python train.py --d_model=160 --head_dim=32 --d_mlp=640 --activation="gelu" --positions="rope" --parallel_block=true --init="orth" --init_out_by_depth=true --weight_decay=0.02 --lr_head=0.0116 --final_lr_fraction=0.0 --seq_len=256 --steps=15268 --dataset="wikipedia_en"
Each number is 50 + 15 x the weight over its row's rms, rounded and kept within 0 to 99. Layers, rows and columns count from 0. The size before them is the row's rms in percent of the matrix's.

# layer 2 MLP down (transposed), 640x160, rms 0.26, rows 414-457, columns 0-79
130:29 39 77 60 66 61 37 35 35 30 52 45 67 23 96 63 39 51 52 38 41 37 79 35 61 33 50 60 42 61 37 55 43 63 24 63 64 33 41 46 28 41 64 57 55 37 28 30 34 40 53 72 40 44 46 51 65 59 40 66 62 43 49 33 33 61 21 20 37 63 19 27 55 71 82 59 50 50 34 69
104:40 58 60 12 47 64 66 50 28 27 32 42 34 57 42 35 46 21 48 45 52 52 60 31 61 59 63 75 31 43 60 47 30 38 53 70 51 19 71 29 66 49 61 16 64 59 39 49 70 51 38 48 64 38 45 40 41 47 55 07 59 39 69 67 57 58 60 67 34 52 56 84 61 49 48 09 40 55 62 31
104:20 69 59 66 52 34 54 50 60 43 41 45 50 48 66 52 76 63 28 69 34 30 50 65 70 59 66 56 40 63 56 65 49 51 65 22 64 47 35 48 45 50 60 41 74 55 42 66 48 45 90 56 43 65 48 49 57 58 60 51 43 28 47 52 25 11 31 67 52 42 69 31 36 23 37 48 42 47 47 28
115:62 36 45 55 58 35 55 51 56 34 34 52 63 53 44 30 18 38 49 57 51 69 59 61 38 57 62 44 70 57 80 32 41 44 36 55 54 82 39 53 60 50 35 59 57 36 35 55 30 39 77 59 53 59 61 50 15 39 44 64 49 55 52 58 47 32 60 56 43 59 24 50 50 51 69 29 30 67 67 60
080:54 48 59 49 70 55 40 50 45 36 55 15 50 52 60 54 30 49 41 48 22 29 74 51 72 62 54 45 45 26 62 18 58 39 49 64 64 42 12 50 41 43 55 40 74 36 44 73 25 35 43 36 51 50 67 49 52 51 74 49 41 34 41 47 39 53 29 39 52 35 42 45 35 70 65 50 82 26 15 48
110:55 66 57 65 41 42 39 68 24 58 39 74 92 51 53 42 18 89 24 49 56 33 45 48 60 49 47 63 54 43 47 60 17 58 38 43 52 65 50 31 74 49 35 41 88 45 40 53 27 39 30 42 59 52 11 35 34 51 63 26 56 45 64 60 60 80 82 37 54 25 40 69 32 57 42 51 40 54 37 57
073:41 51 25 51 52 51 41 55 32 48 59 74 59 53 29 63 61 53 47 54 42 24 44 64 32 46 32 36 40 58 51 36 83 38 40 76 39 45 32 58 53 55 66 38 63 73 60 64 56 40 48 53 30 55 71 52 45 19 50 34 59 54 41 45 40 44 60 46 35 54 54 51 38 38 39 44 30 29 73 37
113:72 43 48 42 48 51 57 49 57 50 38 64 23 52 51 70 36 18 63 46 44 99 65 46 56 55 81 59 52 54 53 50 49 58 51 55 75 41 57 46 11 40 55 70 57 42 57 38 54 44 53 73 50 46 52 55 00 34 59 58 49 66 64 39 41 42 57 60 42 53 48 43 65 54 40 28 13 64 71 62
089:64 25 50 38 42 58 46 51 59 46 42 50 33 31 53 60 54 61 40 44 39 43 39 40 45 55 51 31 34 31 13 45 51 39 78 81 49 33 46 45 53 50 44 82 54 66 68 60 82 47 65 68 45 76 57 56 19 61 45 47 80 39 41 64 32 54 36 52 59 46 44 54 62 25 70 54 03 46 75 54
120:62 52 54 56 42 40 51 31 52 65 31 37 72 38 40 47 66 63 42 61 47 41 23 42 86 51 28 26 65 49 68 48 20 36 33 47 56 30 60 66 46 35 39 51 73 64 64 59 31 67 51 53 62 66 29 69 55 44 52 12 52 45 47 72 37 58 37 37 58 36 46 86 42 53 73 42 18 73 43 38
111:43 41 42 63 47 68 53 39 41 55 36 45 34 50 16 70 35 58 66 51 38 74 36 61 44 46 55 55 53 48 53 36 35 66 38 69 51 50 43 59 57 73 49 46 72 11 49 37 56 42 30 67 65 20 48 71 61 42 49 69 44 61 74 53 39 66 40 66 42 32 70 22 54 45 43 44 68 49 19 44
084:57 35 41 56 40 49 32 42 46 42 46 46 48 56 26 21 51 56 22 66 21 39 69 66 13 42 27 22 51 59 64 57 54 71 45 70 21 52 33 48 42 31 44 73 50 48 75 54 30 45 58 49 44 69 31 50 60 61 38 62 74 30 55 53 41 27 73 42 63 42 45 38 31 64 55 31 42 56 45 39
108:45 40 70 36 33 46 68 55 28 16 10 40 46 39 56 43 49 37 32 71 16 69 36 61 67 60 58 78 58 25 57 53 56 42 46 30 63 81 76 60 26 59 62 55 60 29 37 62 52 57 44 67 41 68 60 46 49 32 42 47 40 44 37 46 56 28 55 69 55 41 63 61 56 29 56 53 49 36 82 33
098:44 30 32 40 42 40 28 37 67 39 49 47 53 71 56 31 58 64 17 50 62 75 62 74 39 58 53 43 50 61 60 49 86 45 24 51 43 59 55 47 26 18 51 66 39 53 51 42 43 75 57 58 51 61 49 46 72 65 40 36 52 53 45 36 37 35 67 40 43 32 59 24 49 17 53 77 48 40 68 67
114:60 43 48 26 48 01 58 28 63 59 46 37 74 75 75 38 30 58 36 64 61 49 55 36 44 39 65 48 79 51 50 39 41 59 60 21 55 65 54 44 34 14 60 47 19 38 48 47 63 52 46 62 39 46 50 36 24 55 53 60 65 67 36 34 66 51 30 35 52 17 68 66 65 40 35 25 23 42 65 69
103:71 28 54 65 61 74 58 27 55 49 23 28 44 59 77 43 47 34 38 18 66 80 60 30 62 37 39 43 59 32 36 47 48 47 38 49 79 57 46 54 27 54 63 55 66 48 24 60 36 41 59 73 33 47 55 45 25 63 13 48 29 67 85 48 50 38 10 36 35 68 32 39 45 72 66 55 47 48 59 39
101:41 49 42 49 53 50 25 65 38 00 79 44 55 18 54 13 63 41 44 36 63 64 59 33 60 52 52 66 58 31 55 52 54 48 41 45 34 59 46 45 57 32 44 37 31 44 32 72 57 24 70 85 46 59 50 49 53 74 50 45 35 44 45 34 48 35 14 40 54 42 61 51 40 71 48 46 54 48 39 48
109:21 36 52 51 42 36 25 44 31 20 60 44 62 48 27 49 28 45 83 56 56 12 75 31 32 56 40 26 70 50 53 59 55 25 54 60 52 53 55 38 39 14 62 42 73 49 50 30 53 78 10 46 43 43 35 38 17 49 47 41 52 46 46 44 55 54 46 31 50 70 44 47 84 63 55 40 55 53 76 70
104:52 30 62 55 75 47 33 43 37 35 53 26 72 27 80 37 26 58 42 45 24 26 87 37 89 54 54 51 32 30 61 42 70 49 55 63 73 43 24 51 40 32 56 58 59 51 39 54 46 43 45 49 62 44 63 42 64 55 72 32 38 32 70 67 38 54 23 40 40 41 58 44 39 75 65 42 63 40 19 47
090:23 76 48 41 52 30 42 36 65 67 58 56 51 35 57 24 43 87 54 34 45 45 48 60 49 10 64 55 60 65 49 28 76 54 54 57 51 84 47 03 61 39 38 49 53 36 45 57 31 73 50 54 40 30 33 51 40 74 72 35 62 86 57 40 43 37 59 62 72 41 29 48 38 45 34 44 42 45 34 71
104:60 51 50 27 43 65 57 41 69 39 58 44 19 61 53 56 43 25 69 46 33 76 37 35 55 63 52 69 61 51 34 51 51 50 58 76 56 25 46 51 58 45 48 51 47 30 48 62 63 35 89 58 56 55 46 41 19 53 43 44 38 40 39 60 59 56 67 62 29 46 35 76 51 36 43 48 21 65 67 68
085:37 59 36 44 74 67 36 51 25 42 69 62 33 38 33 73 44 38 44 39 42 59 42 58 54 51 36 59 70 50 49 56 26 57 42 68 54 38 54 55 58 85 65 30 77 26 58 62 43 63 58 36 55 55 44 46 37 67 45 46 55 65 29 38 75 62 62 59 62 39 43 33 64 64 62 68 37 34 41 42
087:58 47 69 42 56 49 75 66 56 54 59 35 51 40 54 88 47 56 45 47 32 19 40 61 60 24 56 14 48 54 55 69 52 63 54 62 51 60 49 61 37 29 57 77 49 68 52 48 19 51 64 49 48 57 35 45 22 41 42 56 27 44 44 73 49 35 31 58 29 64 35 70 57 55 73 58 57 31 81 62
095:49 44 51 69 46 40 43 55 32 46 55 58 47 35 73 55 40 90 63 58 41 46 49 41 57 51 41 29 52 56 50 72 65 29 51 40 40 75 50 66 62 49 40 53 19 44 41 82 28 27 70 68 41 47 32 62 59 27 40 50 51 39 33 51 69 47 48 34 40 47 64 55 73 47 28 42 58 68 68 62
135:43 34 53 41 55 54 32 39 37 51 56 63 50 41 89 43 55 42 28 57 38 59 78 42 51 20 38 56 65 52 52 26 69 59 44 32 63 60 52 55 28 43 60 61 51 51 37 26 31 51 39 67 29 54 55 66 63 27 33 45 48 73 33 28 38 62 59 48 52 58 47 31 52 24 46 89 74 52 67 32
103:48 56 39 53 57 43 54 67 49 58 43 46 52 56 61 58 22 52 75 63 45 51 26 30 83 51 57 56 48 48 38 79 26 38 60 74 30 41 27 36 68 28 50 71 42 34 46 32 63 45 78 36 56 52 79 66 16 66 62 44 75 23 59 69 35 61 36 51 39 40 73 55 61 82 42 49 57 69 49 39
090:54 31 42 45 36 34 37 44 45 43 41 67 48 27 35 78 52 65 42 68 71 27 44 28 29 47 23 20 67 79 63 31 49 11 56 72 33 27 47 52 72 30 33 54 41 79 41 26 65 48 46 43 61 46 37 52 62 41 52 47 39 63 48 42 40 59 29 23 34 58 61 66 68 71 58 36 36 45 51 85
090:56 25 49 73 46 45 61 79 48 57 37 57 51 38 57 80 48 60 46 62 46 78 78 39 68 49 48 50 16 55 78 50 72 47 44 36 56 45 44 80 57 28 66 26 52 49 44 47 47 32 28 55 50 84 33 64 27 66 56 70 17 65 58 49 72 43 57 17 31 67 62 67 40 35 43 34 58 65 51 59
115:46 51 54 31 49 71 36 50 50 37 49 38 74 26 54 60 45 33 57 50 28 47 56 56 64 59 36 69 62 34 54 62 42 35 40 44 37 62 56 37 42 26 62 42 28 47 47 53 61 36 64 43 44 53 58 39 12 76 60 39 76 22 52 49 81 08 44 61 44 59 47 63 52 55 58 50 48 30 31 51
100:46 03 44 35 25 43 56 27 53 68 33 50 69 38 65 44 49 50 66 41 64 43 51 40 54 72 36 73 47 46 55 45 41 33 61 49 50 69 70 53 53 26 54 60 66 68 50 77 39 61 54 56 47 54 60 27 33 63 54 57 32 42 51 63 46 64 53 59 42 66 51 64 98 25 44 40 42 52 44 65
086:55 45 45 74 35 29 58 41 45 62 29 32 55 59 42 73 43 68 29 40 53 63 50 19 49 48 60 46 27 41 29 48 44 66 52 70 90 43 45 70 57 47 52 21 71 36 52 37 50 34 67 50 65 71 59 19 48 31 51 33 54 54 77 50 62 19 56 53 45 28 59 56 72 25 65 29 48 60 72 24
102:76 36 43 50 49 54 45 34 58 56 23 29 45 68 48 53 40 55 64 24 51 96 55 39 46 55 81 37 64 65 59 27 56 48 51 48 71 70 51 62 38 42 48 45 53 34 46 37 66 50 56 64 59 43 51 40 00 50 41 58 41 60 60 52 74 35 42 45 44 54 44 51 64 55 43 37 30 98 59 57
085:40 65 31 56 68 46 45 53 52 21 54 35 08 50 34 73 47 77 42 35 30 11 73 35 54 66 62 43 47 26 44 57 58 27 51 60 43 56 60 64 54 56 37 50 55 32 60 60 72 51 55 55 43 70 58 50 96 56 33 61 39 49 30 57 50 39 44 52 75 50 55 56 59 25 49 61 47 20 63 62
090:44 29 35 54 48 69 11 70 60 30 56 74 31 55 28 62 42 53 72 54 55 56 61 23 53 61 90 57 68 40 42 52 56 62 63 69 33 55 55 43 69 44 38 52 55 35 24 47 50 63 60 14 49 60 38 56 62 61 40 44 63 60 80 53 47 32 42 53 80 48 54 73 34 26 47 38 30 56 46 66
107:82 51 73 52 78 76 42 41 40 56 49 66 47 19 51 67 47 53 65 42 47 53 47 51 84 43 76 36 86 41 49 43 67 33 70 61 43 47 52 44 42 49 23 54 63 51 46 10 49 50 45 30 41 41 48 46 89 49 45 56 49 54 69 45 24 49 51 26 40 56 45 99 30 61 60 32 49 52 72 55
106:47 70 47 45 39 25 41 68 51 52 43 58 34 70 63 42 29 58 71 66 17 54 65 30 55 60 57 37 68 56 54 52 53 44 44 60 64 45 43 35 34 40 32 54 40 70 52 63 47 56 73 62 50 35 43 52 52 18 95 24 64 37 51 47 69 54 46 63 44 50 68 55 69 71 40 50 30 64 24 89
113:23 54 70 43 49 47 59 49 61 55 46 74 38 39 49 45 45 59 54 53 69 63 44 49 58 47 36 92 65 79 18 58 81 26 47 25 18 24 38 53 36 57 38 63 49 56 50 56 47 45 19 39 32 37 22 53 73 67 29 64 34 53 27 51 48 43 63 44 40 36 68 49 46 25 50 50 70 29 47 52
112:76 42 50 55 55 43 59 39 50 43 29 44 36 56 42 73 16 26 61 39 50 99 68 40 53 54 88 44 61 49 51 52 34 46 43 46 59 42 55 53 28 58 40 54 55 35 67 37 44 51 51 50 48 50 51 40 00 30 41 47 51 67 69 42 64 58 51 54 32 52 51 49 56 51 39 34 04 80 78 56
105:33 50 49 33 66 55 33 46 30 50 61 42 64 47 71 59 66 31 40 69 55 69 52 78 39 58 39 42 66 62 47 27 41 59 58 55 41 27 61 42 67 29 60 52 58 46 42 88 50 49 61 51 56 51 44 35 54 58 73 33 63 60 42 26 46 64 47 35 49 27 27 62 52 49 39 78 55 30 53 48
092:28 75 48 35 26 66 62 59 44 47 57 60 27 23 44 95 46 73 68 33 26 32 37 52 45 53 52 50 48 38 51 86 62 64 35 30 64 34 46 69 55 30 52 83 42 69 57 58 42 56 62 39 27 43 63 26 53 60 19 50 42 63 16 53 59 57 52 32 40 67 62 64 78 48 50 59 19 44 56 86
122:34 06 54 38 38 26 72 46 25 50 51 55 74 39 36 58 76 72 32 64 47 45 64 54 78 81 42 56 53 52 38 75 43 48 49 62 30 70 29 36 60 38 51 57 60 67 52 50 78 66 40 56 53 56 52 36 49 49 73 23 40 53 38 36 46 40 50 48 58 64 52 68 61 48 74 70 55 66 87 61
112:56 71 75 35 71 63 71 59 49 46 60 29 20 38 68 76 70 74 33 41 65 51 79 57 45 56 65 63 25 62 25 45 47 25 44 55 41 52 61 45 30 46 89 38 61 58 55 67 36 67 54 44 55 49 50 50 38 68 42 48 35 43 28 32 50 61 57 58 23 56 69 57 20 35 71 48 74 39 74 46
095:69 62 57 49 45 31 55 54 31 71 59 65 57 53 42 54 61 56 75 24 52 36 41 44 55 55 51 25 41 60 53 57 55 46 46 29 56 63 55 67 66 40 48 21 64 51 61 47 74 28 58 47 78 14 58 23 73 39 58 73 57 37 83 53 45 35 65 49 24 57 47 72 33 42 41 15 34 45 49 47
093:47 87 69 28 72 51 58 79 40 61 60 46 37 61 62 66 46 72 60 57 45 54 52 67 65 58 31 59 58 64 28 59 71 60 63 45 34 33 58 22 59 53 75 72 44 58 36 72 22 58 54 61 38 76 67 26 65 58 67 48 29 38 33 34 35 64 61 38 50 32 60 62 43 45 42 80 56 35 52 42
# layer 2 MLP up, 640x160, rms 0.254, rows 415-458, columns 0-79
101:35 47 35 68 20 41 27 41 53 50 63 33 56 60 66 22 63 24 34 28 62 39 52 62 73 49 36 65 60 47 55 75 70 59 52 50 59 19 60 28 43 64 39 22 53 58 41 37 30 59 21 31 38 63 47 57 60 50 21 72 15 52 65 48 47 21 42 30 49 59 42 54 30 57 56 59 48 56 58 65
106:13 87 52 65 55 35 37 37 60 20 29 61 39 37 63 44 70 44 34 60 20 32 68 77 51 48 57 62 34 51 30 72 55 41 62 17 69 55 64 52 39 43 48 49 68 46 62 46 50 60 41 66 40 59 68 43 76 41 46 56 24 43 55 35 33 59 42 67 57 54 27 44 65 46 43 65 47 40 50 31
112:70 49 33 65 54 55 50 28 53 40 36 28 51 51 31 22 73 49 25 29 69 56 57 68 28 50 35 53 55 34 44 60 56 39 46 67 35 62 49 50 39 70 45 55 36 54 49 40 47 47 54 38 47 35 63 48 66 39 89 25 50 62 50 48 41 55 52 67 50 48 27 59 39 31 54 59 37 59 51 34
087:37 60 59 55 27 53 44 28 48 52 39 59 53 55 52 49 48 63 65 52 20 41 27 48 62 46 50 57 63 36 72 35 42 56 63 65 31 45 58 73 37 68 41 24 57 28 72 56 38 47 45 59 75 44 43 22 52 36 66 55 27 52 36 74 06 71 41 69 64 61 27 31 42 61 64 33 63 45 40 66
108:45 59 48 63 37 14 26 49 50 65 47 37 65 57 49 37 58 79 37 65 42 45 45 53 42 64 49 67 30 33 35 42 50 48 61 58 54 50 61 48 61 47 40 41 41 27 48 60 56 36 37 53 59 84 16 25 51 31 63 34 52 57 62 50 46 53 84 18 63 58 35 59 30 48 43 51 30 54 42 61
083:67 43 39 18 41 57 46 50 46 62 79 37 53 70 49 54 44 70 50 30 38 51 53 48 29 55 58 43 35 24 11 27 44 41 44 58 43 68 46 18 11 55 56 53 41 67 59 53 48 22 40 64 50 57 78 51 45 57 43 49 50 43 43 52 46 59 74 37 36 48 59 38 31 46 40 70 51 50 60 31
097:43 87 59 42 50 39 42 36 43 30 13 67 07 63 53 37 73 46 50 35 64 60 51 39 46 39 67 65 50 56 52 46 70 73 27 41 98 48 52 59 39 46 36 53 30 27 71 38 44 51 45 65 66 50 63 60 69 39 51 57 42 59 62 43 11 51 54 30 61 64 30 45 26 52 50 30 24 51 38 66
095:64 73 38 38 48 49 44 62 27 58 57 43 43 47 67 47 55 59 37 70 56 24 63 71 30 52 51 49 48 60 32 66 51 76 58 42 46 43 59 47 50 67 37 49 49 74 72 56 55 42 43 60 55 72 70 40 49 62 32 61 38 36 67 17 28 54 54 60 51 52 32 32 42 18 54 81 39 38 64 77
111:57 58 63 56 43 23 27 35 46 40 50 32 84 69 40 34 59 76 41 60 70 43 23 50 36 49 38 50 32 28 63 30 32 64 52 48 51 43 49 62 54 67 37 29 60 67 57 54 18 55 38 61 79 65 26 47 60 46 78 35 63 81 43 88 50 25 32 43 60 32 48 65 40 28 36 75 33 34 37 35
108:32 48 56 65 53 51 45 50 70 65 49 40 30 45 35 39 52 64 48 39 47 47 80 47 54 72 62 56 44 37 56 40 45 82 50 71 55 25 53 67 54 69 41 44 58 35 62 49 31 34 22 77 80 31 27 65 45 55 52 57 43 66 79 56 39 81 53 41 36 51 49 19 43 46 31 64 46 47 45 53
093:45 36 46 43 31 42 55 51 58 51 48 57 55 57 31 60 51 58 29 69 23 51 36 51 43 52 60 66 51 26 63 72 73 29 46 58 67 36 46 14 28 59 41 54 40 63 70 25 55 53 47 43 30 55 62 43 62 57 23 36 21 43 53 47 56 38 72 52 53 12 55 38 39 56 30 67 53 51 35 41
101:43 63 45 26 49 48 29 70 45 42 58 74 40 33 38 37 70 58 26 60 43 65 42 51 72 31 29 76 13 45 62 66 41 56 68 36 52 55 71 67 42 47 39 48 56 28 24 50 55 55 48 49 60 50 64 30 52 67 57 42 26 44 46 16 33 55 68 75 63 65 21 27 64 46 59 52 57 51 42 68
098:35 47 52 35 49 55 50 52 47 46 13 44 63 51 27 35 74 87 50 47 55 61 51 47 49 62 41 50 26 30 61 62 67 52 47 47 38 71 58 74 20 59 40 60 32 56 64 34 69 70 47 35 41 39 70 38 51 40 30 26 47 45 68 58 16 25 61 35 78 38 42 39 37 54 53 38 39 56 54 51
103:67 57 12 45 61 30 59 59 54 33 51 61 57 38 61 55 46 68 57 50 34 61 41 64 74 43 57 71 35 76 37 43 57 30 48 40 68 20 58 41 31 55 28 36 69 42 65 09 58 41 48 73 48 39 69 50 65 63 18 58 51 55 54 36 75 68 25 62 54 35 41 52 66 33 47 41 35 38 29 38
099:38 45 36 52 64 44 24 21 57 48 22 39 50 72 62 00 51 48 42 32 79 48 51 45 42 37 37 72 39 44 26 42 63 47 63 52 44 66 50 49 62 71 57 54 30 35 64 55 50 49 39 75 67 41 63 48 70 36 47 42 52 47 31 51 58 54 37 56 27 51 48 42 15 57 61 57 39 39 41 56
102:41 59 48 53 40 34 34 42 51 61 59 34 53 40 56 20 58 36 75 36 54 26 65 42 39 37 55 69 58 45 58 72 72 60 62 42 40 25 67 47 38 39 38 39 42 23 40 58 53 50 53 79 53 48 64 40 54 47 56 56 74 48 45 45 34 37 31 40 59 48 46 31 12 36 36 49 39 64 40 71
107:71 40 48 38 43 32 62 24 45 48 62 50 46 64 18 48 53 52 65 37 73 45 60 36 24 47 39 67 40 44 40 71 83 36 58 53 45 66 60 54 45 62 24 55 77 45 77 48 35 70 13 61 54 31 45 46 54 25 46 62 22 70 68 48 35 63 47 38 36 79 53 53 66 52 47 45 51 61 27 49
104:62 43 57 69 20 40 40 22 58 44 27 34 67 46 68 33 47 69 32 67 21 58 59 60 65 58 41 65 40 31 59 44 42 70 63 51 38 29 54 57 24 63 55 40 52 37 64 22 15 50 41 66 70 46 44 29 73 45 64 77 30 53 36 45 46 58 22 60 59 49 30 58 37 63 74 58 73 43 42 61
095:83 31 57 67 46 68 59 74 48 00 60 51 35 50 51 75 68 57 31 55 47 56 79 55 32 69 28 55 42 36 38 59 57 60 33 35 79 39 63 46 44 60 52 64 46 73 38 50 74 49 59 61 32 70 61 52 49 42 60 56 65 32 47 74 63 49 44 62 51 57 50 62 58 56 65 46 49 42 37 62
101:46 46 26 46 28 45 66 65 31 55 32 66 23 59 71 33 71 36 60 69 44 73 11 62 50 46 43 97 32 53 72 36 40 75 69 45 43 41 52 38 53 64 41 25 42 41 60 35 49 56 31 62 59 45 59 38 54 44 41 56 52 67 60 81 55 64 58 68 37 50 24 54 29 35 39 42 72 72 48 52
096:66 41 49 58 40 57 53 36 72 45 52 42 40 57 39 30 78 66 49 64 45 51 24 57 68 30 57 51 80 32 62 56 45 45 48 58 38 72 51 83 19 42 15 58 39 51 63 54 34 82 54 31 47 57 70 36 58 53 54 53 48 28 39 68 45 50 53 15 50 39 54 55 49 55 53 28 41 58 46 25
080:58 61 63 60 68 24 37 42 39 52 49 57 38 76 35 27 75 42 44 50 25 51 51 65 50 59 17 50 58 50 54 49 76 53 81 47 66 62 57 55 13 78 34 47 49 41 40 31 58 40 61 37 48 38 45 54 47 68 78 59 17 79 55 41 61 25 53 69 57 31 18 61 55 25 34 69 36 23 31 59
092:71 77 45 42 37 40 48 51 52 64 19 56 61 73 77 42 61 69 55 37 29 27 43 57 54 60 37 51 62 39 54 82 59 28 52 57 25 52 57 72 43 68 21 39 41 38 51 09 48 39 58 51 55 60 51 70 54 35 46 14 72 39 70 33 16 62 50 45 75 69 50 33 50 44 67 30 52 60 35 52
115:59 43 58 29 45 46 12 58 49 49 28 49 45 50 44 48 77 59 31 40 56 47 52 59 70 35 26 76 40 61 55 34 69 28 55 38 19 33 63 52 55 78 46 47 17 30 45 54 72 41 45 65 55 78 77 72 51 54 33 46 22 74 53 48 34 65 38 53 49 61 63 33 56 51 32 41 62 53 35 44
106:20 69 23 54 38 35 47 46 40 34 50 37 75 46 65 72 37 67 84 39 42 43 55 42 70 26 60 80 46 60 37 70 35 38 59 63 45 32 58 49 46 49 48 53 47 46 46 32 59 56 62 51 46 50 45 45 38 72 80 52 95 38 51 44 42 44 48 71 55 18 51 29 48 66 49 56 61 60 13 48
097:45 56 32 25 31 40 45 40 60 44 44 54 29 65 33 64 34 49 64 51 39 28 19 48 02 44 43 48 69 44 52 43 65 51 63 87 59 48 54 38 41 64 47 50 39 37 49 48 68 73 47 37 48 43 54 54 55 30 34 41 47 52 70 70 69 53 28 41 47 35 52 59 27 48 49 54 40 51 39 69
095:35 46 39 13 44 44 62 34 52 40 64 55 59 58 23 26 47 63 64 37 53 39 45 56 45 49 22 48 56 46 51 25 39 47 71 45 59 52 46 44 48 70 44 34 57 40 40 39 33 95 64 30 68 67 74 45 52 49 36 20 57 57 30 22 48 45 71 42 60 41 34 66 58 57 67 49 41 56 42 68
108:46 62 54 35 51 27 61 34 60 66 57 60 28 47 31 50 61 46 55 49 42 28 39 66 63 50 36 58 51 50 51 44 71 48 76 27 68 78 54 51 20 55 26 17 31 58 65 30 52 58 45 37 49 59 51 71 85 57 49 62 50 52 67 62 62 64 45 27 70 62 40 49 62 11 22 41 50 27 34 57
099:38 86 55 40 35 28 51 45 29 55 31 37 81 55 57 37 42 50 22 59 38 56 54 72 38 49 38 54 47 49 55 46 45 46 22 47 77 67 61 59 51 57 39 46 51 44 46 17 62 47 30 59 50 66 62 54 60 37 38 58 53 45 41 38 26 31 41 48 67 50 39 50 17 53 23 65 70 22 33 70
091:30 45 52 41 54 56 40 59 70 57 52 61 51 31 51 50 57 30 36 35 43 58 39 86 22 33 45 55 07 54 53 57 26 48 74 67 37 51 62 22 41 69 52 38 40 57 53 62 35 54 49 59 65 79 57 40 67 77 43 61 52 36 58 69 26 65 71 79 62 49 39 38 38 50 45 57 55 53 41 53
095:33 55 42 61 54 42 38 18 69 70 29 75 19 61 57 41 87 70 37 50 56 48 61 31 33 44 51 56 01 67 41 54 46 45 39 46 87 30 53 49 45 47 22 35 62 51 62 45 56 56 58 81 72 47 22 50 66 69 37 54 58 77 47 61 66 66 29 69 63 57 42 49 54 63 45 29 25 59 46 75
089:61 44 42 36 44 46 51 52 53 51 69 51 61 37 43 48 36 69 52 53 42 04 49 27 49 73 38 64 57 44 31 36 53 54 37 53 57 78 48 65 46 75 33 25 64 54 70 57 34 45 69 59 37 60 48 34 80 25 50 52 54 33 19 13 55 45 48 67 55 56 45 23 64 30 47 67 67 43 44 63
094:12 29 57 67 42 55 63 47 42 58 56 64 14 34 35 38 54 44 36 52 54 57 36 64 71 33 46 54 27 56 20 55 46 62 47 53 46 21 80 71 58 50 50 35 64 46 34 22 63 52 42 42 38 64 59 36 52 50 42 43 24 57 44 28 63 66 44 78 56 53 19 53 26 34 46 36 44 35 39 72
103:78 55 57 73 38 58 52 40 78 66 44 74 15 33 30 43 65 07 51 74 45 41 35 42 53 43 40 50 57 60 27 52 43 33 54 87 54 33 78 43 58 67 37 35 56 51 18 29 54 40 52 57 38 47 52 41 49 42 54 50 61 40 80 51 43 45 72 37 56 66 36 38 26 51 38 37 13 25 46 46
102:38 68 54 52 48 00 45 38 53 57 42 56 47 78 75 05 70 47 46 52 52 53 44 51 34 54 47 44 14 39 51 45 46 53 33 52 40 38 51 63 42 57 39 34 42 67 65 52 37 73 35 71 55 52 54 34 74 50 51 43 71 65 44 66 38 58 53 43 56 63 38 41 52 42 39 64 32 59 51 72
106:41 48 50 72 48 17 32 51 76 29 51 50 46 56 54 25 50 65 72 51 78 51 64 39 59 50 53 67 46 75 57 29 54 61 72 45 55 33 48 48 45 62 49 45 33 67 55 53 26 35 19 53 49 39 31 46 67 59 42 61 25 67 39 67 54 68 74 29 49 39 56 34 53 49 40 60 69 39 54 65
087:36 57 57 68 57 56 55 50 35 46 03 49 39 47 71 48 72 60 20 40 41 78 70 53 43 31 52 63 54 68 49 58 57 25 59 35 23 50 59 63 48 71 29 58 57 42 78 36 50 47 32 43 48 43 61 74 71 27 70 49 56 70 57 59 53 60 27 44 29 58 31 55 33 37 59 35 30 67 52 62
104:66 55 45 73 38 56 23 58 42 31 44 58 62 51 61 46 53 21 46 73 53 57 24 75 59 46 23 56 63 73 27 44 42 54 51 74 43 44 51 51 18 55 32 33 39 41 54 29 69 66 52 51 58 44 60 34 87 50 70 56 68 62 70 66 45 58 43 42 39 50 46 60 30 59 52 62 42 37 39 67
096:60 49 52 50 40 42 35 53 62 34 55 42 35 47 39 14 72 79 47 32 50 36 73 43 45 60 56 55 57 52 61 44 64 27 54 46 52 44 49 42 37 74 47 60 33 42 58 47 46 36 47 30 61 50 45 44 52 41 42 28 46 50 53 82 70 67 70 32 66 61 44 37 51 50 63 39 45 35 37 41
117:27 49 40 35 25 41 30 40 49 64 36 54 69 41 29 36 72 41 41 42 59 37 54 44 72 38 33 52 36 75 21 54 49 38 59 57 44 43 57 16 22 53 31 26 32 44 52 26 76 56 38 64 66 37 58 32 85 56 51 45 46 75 56 55 36 53 58 64 62 62 59 32 24 64 37 78 57 48 51 63
105:31 45 31 74 38 20 26 53 44 33 38 60 47 65 35 45 84 50 34 81 64 47 73 71 59 48 52 37 50 53 51 28 65 25 43 65 48 26 54 40 51 76 43 35 20 47 48 29 32 45 48 35 54 66 42 45 85 47 57 35 35 71 47 42 57 52 41 40 25 28 37 69 42 30 67 40 69 44 52 66
098:35 33 26 63 29 61 25 47 65 45 83 51 69 63 60 39 56 56 67 54 42 25 44 60 46 52 67 75 59 32 51 56 73 55 53 37 23 54 49 52 60 75 38 47 67 40 53 45 54 48 65 51 59 39 46 60 38 33 63 24 40 49 44 54 49 87 57 51 75 46 50 47 39 71 61 62 37 77 59 51
094:60 59 29 41 44 32 59 52 49 47 73 20 43 48 44 32 51 47 43 47 68 45 38 55 33 67 40 60 36 43 29 40 77 52 75 48 24 19 66 35 41 64 46 52 32 59 39 60 68 54 33 72 61 65 53 54 69 55 33 47 21 48 27 55 32 48 56 76 30 54 29 39 34 42 42 62 31 49 64 66
122:34 44 35 59 52 16 34 31 61 32 29 51 55 48 62 27 41 69 72 55 54 52 77 41 39 28 38 57 51 57 37 44 63 56 48 58 67 49 56 63 55 61 34 36 59 40 65 65 50 46 39 42 72 31 30 40 61 35 58 49 39 97 38 52 56 42 66 56 48 39 53 59 12 43 71 64 43 49 52 19